Weights of a small GPT-style language model, trained from scratch on English Wikipedia: rotary positions, biases.
Each number is 500 + 25 x the weight over its row's rms, rounded and kept within 0 to 999. Layers, rows and columns count from 0. Numbers have three digits each. The size before them is the row's rms in percent of the matrix's.

# up: layer 7 MLP up, 1024x256, rms 0.126, rows 957-1023, columns 64-95
# down: layer 7 MLP down (transposed), 1024x256, rms 0.126, rows 957-1023, columns 64-95
up957 102:504505503473502447490537545457521510555537495470508514503507540515464490506469532495515445526537
down957 100:476491514500492463518523465567473474475491581487507485514519478488499489456537512507494524491506
up958 100:502507460509497500538472480497463495494507522501488519530480482509554462531492536487515500495528
down958 101:502525477527516514458518500512517514479462471551517485504504514485497528513488498543479518469508
up959 097:497497508515459530522486476463546510510486520449425530508508476535471522496469475490576514486550
down959 094:465548489489480479496490529535477501449530516496483478516478493506517508468510517462503513506482
up960 095:480511521467488533515460490521541496551492501443546530515496503491499469488471496490497508529550
down960 094:495475456476501492490452495471510491468490505468503506523509535520526504503556507511523501519525
up961 095:481480492491495523527463496542488487492506479540489476535488468480444520488499524489487536490515
down961 090:485526469546486469497510509456504490529467498474508528492459515493500518518501460502511474493452
up962 098:518483510437514505515477472530503497510481533469515501515529509467535449521457512497563524494515
down962 095:485491508513491483535585496498508502426528485527476490482494482540479505480475499480475493532479
up963 104:509512457493514491501470495472555529489539522515509534485471535536456502475504487478507521487501
down963 106:486501471501450536507534514535471481469510500529509497499465482494490485517520515488529459489450
up964 101:503506501505514495524511502478518475495508465432526531530467486502479468534493503494493474462496
down964 100:484474484528510506482497489527464449495499522503497493513529511533440480494513486551526487516502
up965 095:501489481491505483523528538504508512529486514488510509488472511478559470507453465496477488532493
down965 094:504497495478510532515528447477479462457531525502480514503507491512456507529481498497522466469475
up966 099:492493509513488524475483477490524512476488548521464480468497485487509451487494465482500549457506
down966 099:469522439525502475515526470479444500501468557507501509465514488495500516509486506541477504508521
up967 099:512518534510492554517514499509484499522500502467498447522487501479490473473477487468473503461490
down967 104:472519531512459468526451505497499486501531538484474522520494517473496492528492513536521554478498
up968 094:524510488512541492533480531499480509487510545491489494485512446453528501491480526493481484469491
down968 094:473482508504461518488499484528541551537524547489481507463489534534478521510524503488478474505510
up969 099:482516513473476467539553520536505485494484503513476462447478537523460522517535505486495461461483
down969 100:502493534493468545519518524458443512531512485448548511524552489435544492517427508510490498498517
up970 099:497495469488541508528494480482521460494514523460478505452520460510469562516443529487523515523507
down970 100:510532506446494520514480477489482475494471496478490513545521507516504471494513482539553475536508
up971 092:544521492500487491499510482470531497494463468490524526550464478491519494491496537487499487490507
down971 085:458470522516496514523522494524497482488535512531470469441513482529501471448493518536469500496482
up972 099:508514519520490448499541505505515511494500548488519506513489521515506516493458501489492468515513
down972 103:486508533455498465518446529513472497526479559500501487506484483505509476502538528354466507484494
up973 105:488469485513518495522497542491480453526476490510461573488518522490463463514529523474489492474524
down973 103:500505500514522550497491490497513483487551525561521473516528518488477506494482527504491520487502
up974 093:538539472491512511478498530467485521520508516506504498493510506517504510518513516487488493488475
down974 088:481513507482484513545521489527517477523506478497496451523512495427500483489513454522535472482464
up975 106:499459545497451493490478523524504514484491499493510494501474474507522491515472491483527529480519
down975 104:511451481458460521471486524501493499499514497462521489489490502516514489555509500536482512536482
up976 103:502481494521466510533486488508481482514525496507496504476504542504490479485449503484474536497489
down976 104:520464496511496515493524495517558477511497488503515515504476489474447500478512489521504518523544
up977 094:478531502489512493518530507496560529483534498483503469483473546523541494516456502471503550505498
down977 092:506437493523516453522484481501525467522523514534535531490498477476495539506519512499502488510546
up978 100:466499538496514530498452477531547518485497507498502519493480469533496458499471495498505505524519
down978 102:499489489472507464486506508468466526452479549541539538500515522482502482487477521561491512505526
up979 101:480517498462473507521491491514501500512488504483508477506481541510463515474520493485464459506465
down979 104:508490496505541530479509494481483507520540489504496484528499510527493497532481469454560519480476
up980 102:560494497538455539506486542537512477513541479546461554461510499502495464532476498479509466501512
down980 106:489456512503520477512508485469513481504527516491516537501437522515530492526495484581480495512484
up981 106:499478476487535522476491532520527525508481496495503486466507489525476484449489496480526499437478
down981 112:541492506484484452538476443508501477533529481479467546515466493494533473485504491530519484511514
up982 096:537494498476507469515486513536531519471487542467476502471483524526481478508507491500500505472474
down982 093:464483492487499528498535514504476477499494495518524490494501511465502514526515511523515506496508
up983 094:503501515497490569506489541474469508501545529506509524475482474486506525531467543496483493516548
down983 092:492491526530589466515508507517497497466475443441468483518492530521498535507526499468494506481492
up984 101:473502486467490449522477515489507508508499500483482524478504498515529540504493459500480476527468
down984 096:488500495503480536529515551500492506537515543520528516519522450475499487466523510489507496488502
up985 103:460494469497516531506500423540479481543468499512463470492475490488493488532524518495499455504500
down985 101:531480523513486480517492509472519548519475487496553502499505516497471487475490484530525553484459
up986 094:509509460483538501522495562528550459487490474472470502489521475507475514481512480494506513449506
down986 093:508517535482468530522501477465506523508508522546539505496498505476510466507431494459527497521508
up987 092:513459466498452451541502496486513484506507503449518498535524512486512503495492507496493497476477
down987 089:476534520485524526509506509511529519490492535527453507443508513497482508515485459493496481520506
up988 095:503476494481530493525519513481497507513544483456557486500479509509500549501491500493538525532502
down988 095:479525493529479473528468514503475498520503512506490501502530519508496479486498514591504485457505
up989 107:502493516445487503500466480519493492494497490481465544514521521485492489476509541486488491501542
down989 109:499498528555539515505493487456507526467545507506474514490506515555514509471514502546509501508494
up990 096:518509490442557479533476468501483505480484478508466465493530505482500476389474473487475489505478
down990 086:514457472503478521448535506504548487536514516498511514472482455491466495495498509548494499541495
up991 096:471497457523514529507493464492557468508487533484461488517464459490502542488492514495518536505487
down991 092:488543527492519501503504502516501510482485487540487502497535481497500498518472500516460496508506
up992 099:495454493511501514534502552497483502512497504514522498448516452535501506486519524499515493504524
down992 096:525528487477525522447468465531496468442488473489506503531478463477501527509503476521511453506514
up993 117:535482497507523490487487490502524506447470539469522523551489516564475483462499498493494510495539
down993 134:494511496499505474470541490497514542480515517474494477505453519535476503454513460491469515507521
up994 102:473476505498503547516473555503529499495540511497525477516472500510483512483453475501492462447505
down994 112:481525472452512487526470489471515490477463490492486511487500492499533502521495507386546509516486
up995 099:494498497516539501512517533494484525495520520482499472505500485507533484481490469499482499511511
down995 094:487510533547463454510468475543455485486441507504495496522504539515474502526495508515529495491517
up996 099:513522443547493529514530473498487489503513509541507491523493471497492500529485523477521528521493
down996 105:521496504484500494498512503498474500454505525493469511540526515521509432457505470468468442501498
up997 093:462502463544518537524505522492465491469459521477505485518511476481456527485536534495466549466554
down997 104:520533511489499521514472500471485545465510538490520500490505478468526518501530455449511516495477
up998 105:532537476537488518515489472516517479517490503507477547492466526505515496493448556484498481494519
down998 109:562479525488509509482522508501466491574482504502499488517468455494478487550476477545524536465505
up999 099:501471477474483540467498499491521481534488529483501565507536525502491535472469522473485479513509
down999 105:491498484496532443501497506518516485477511490514443479496502518516507508519525501523496489542488
up1000 094:485534511455524506509508500524497486480499491516477524432496471539501514540456448495491490485520
down1000 089:519502488511476514529515502521470471514490482541507486519509517487506526490525490510542508471492
up1001 096:509523469559554457492489536491510483504561483489491494518550457527492539490503451478496529464473
down1001 096:514535544527465497507489513505516489470485512552502441536483506492511479528494533578494491516518
up1002 100:515520519474528468487524513534497468545523497512485516496519515562552487528487528502506495500525
down1002 100:528528536538508546519488506482503500543467518538498505479539463506490522497491525385494485506539
up1003 093:526494517491544525523465468515527526502423529463522501519498508478431499486504391499521515472472
down1003 087:470512472514472490504510511510457491540548502524526518507473497495579484491509552473463475515503
up1004 102:529512532549539516487507493505509502552512517477498514510492458513546546495514483470475523539500
down1004 100:492484504531504478507452485514530503484526541519498512488500535469517463504478464463510518473503
up1005 103:495504458521490522495491527523488492468533531496539515466468485580506490538520533481456486508504
down1005 102:561492513493506493501454458469486519536487514502475505460535530507516546502472494533501492455481
up1006 100:443512511451476505459501500475514484498501538532476474480529470506486531483505550482537476537471
down1006 097:525495481494482512525516535532455513457500466442460489534483512488495436501499500499516516529503
up1007 101:519505463488459463544497449549455470502539493508504487491533537507511508503514545487537522493508
down1007 100:512531500501503511473479515478513514497462526473484517477487501502491515512526494539492484456511
up1008 093:479514517464518584520465519505505537461508498524495482485500500511484513485536504489531476442553
down1008 093:504479489522509452482534497493513486560516506496468497525458526515502517514480516589484515522485
up1009 100:499524453465500546545472490527540465487532544484498494516484499498531487490496470499490461497490
down1009 099:504527523512469497472504483480516492460508483506500474487456493520526481510484497511528502520487
up1010 098:508495488529492484508508509540503516475504479497489484503521513501480484498499508487495476509492
down1010 095:522486532497507464496515497498508497526467525516486481488536493525521500520474503521468532488516
up1011 094:506543518485542482513466490493487521502499494470521496506505496508511481529505509497547520475487
down1011 087:497454464510456514515556510507495480472527508509507478522499525441494536473499492465460489505531
up1012 099:505498477506470508531490461480512497525478516536507492538478498533478437486452501521532468478539
down1012 105:515506476477499487499494509511494499467503482469508491493460526502516521505500475360508485481491
up1013 095:516471482563472548513519523511527521522479537490447486488505487500498531491498515502521527479512
down1013 095:517540529468488463513513461493476477470523510489508494478470491479559508526532529459501506476487
up1014 109:490468501547497513545506498501496523489513497490504512526467457480523477504493480482506457557493
down1014 109:475453519513516517529502456520486489532497504515497528514481491504495510498487487560491458517497
up1015 107:490492512486459479513512497515515516491496508503488494525514519527518480498537496486551554435534
down1015 114:451529440501503498499519506511524518496522482469494481473487525500523489474470481442459485496452
up1016 099:517486519481514492512516461527470525553494501526517490525506489461461502459463491469534453488518
down1016 098:526530513525456420489501491510467465497448491519512511528504528527470535491544499538499486478484
up1017 096:507460485507516481530510524558513509486510486534478517474517477500539489502493462475519473514494
down1017 094:507521502498493549502519474493513483494487493458498472522521518475516427541477510524494489477468
up1018 094:501518509517471551493508489498516546460454511481538510516475468527468500500477523503543544505550
down1018 089:510518481527489452471500476549533511493525511493463516496492449487510528526493455506472446475497
up1019 114:486490473536539522506503459490509473527466508534511497456493495546532528489504499485490480483483
down1019 118:487511512538524483458538484480502519480488505500464474470520485499508501516514533563548494476514
up1020 095:485503454511505535503466514497546531527511511495557472525502462480501481492504485490491522503549
down1020 087:490479502477532484493503497522484512464473504524442504537503523494467539507472487529489533501490
up1021 104:491513474509529507502483517491534504521500503504502557489516508464533519505464481497536511485533
down1021 102:462494522488514485455466523548517515496440472509484511550525500520479489529530541507509474451534
up1022 097:479478476497486539510547458465495508487487506498455511432506491521466481474481503498507479534486
down1022 096:502492485501467479494471497522518448527521504502549523504510530543554496536504473523536520475503
up1023 096:529484509488497510500483479520532508489561511517500480493534538502533495495503515476464511506514
down1023 093:495468429498492511516514514504467489487486491515486531504507496491513472446515512550498478538461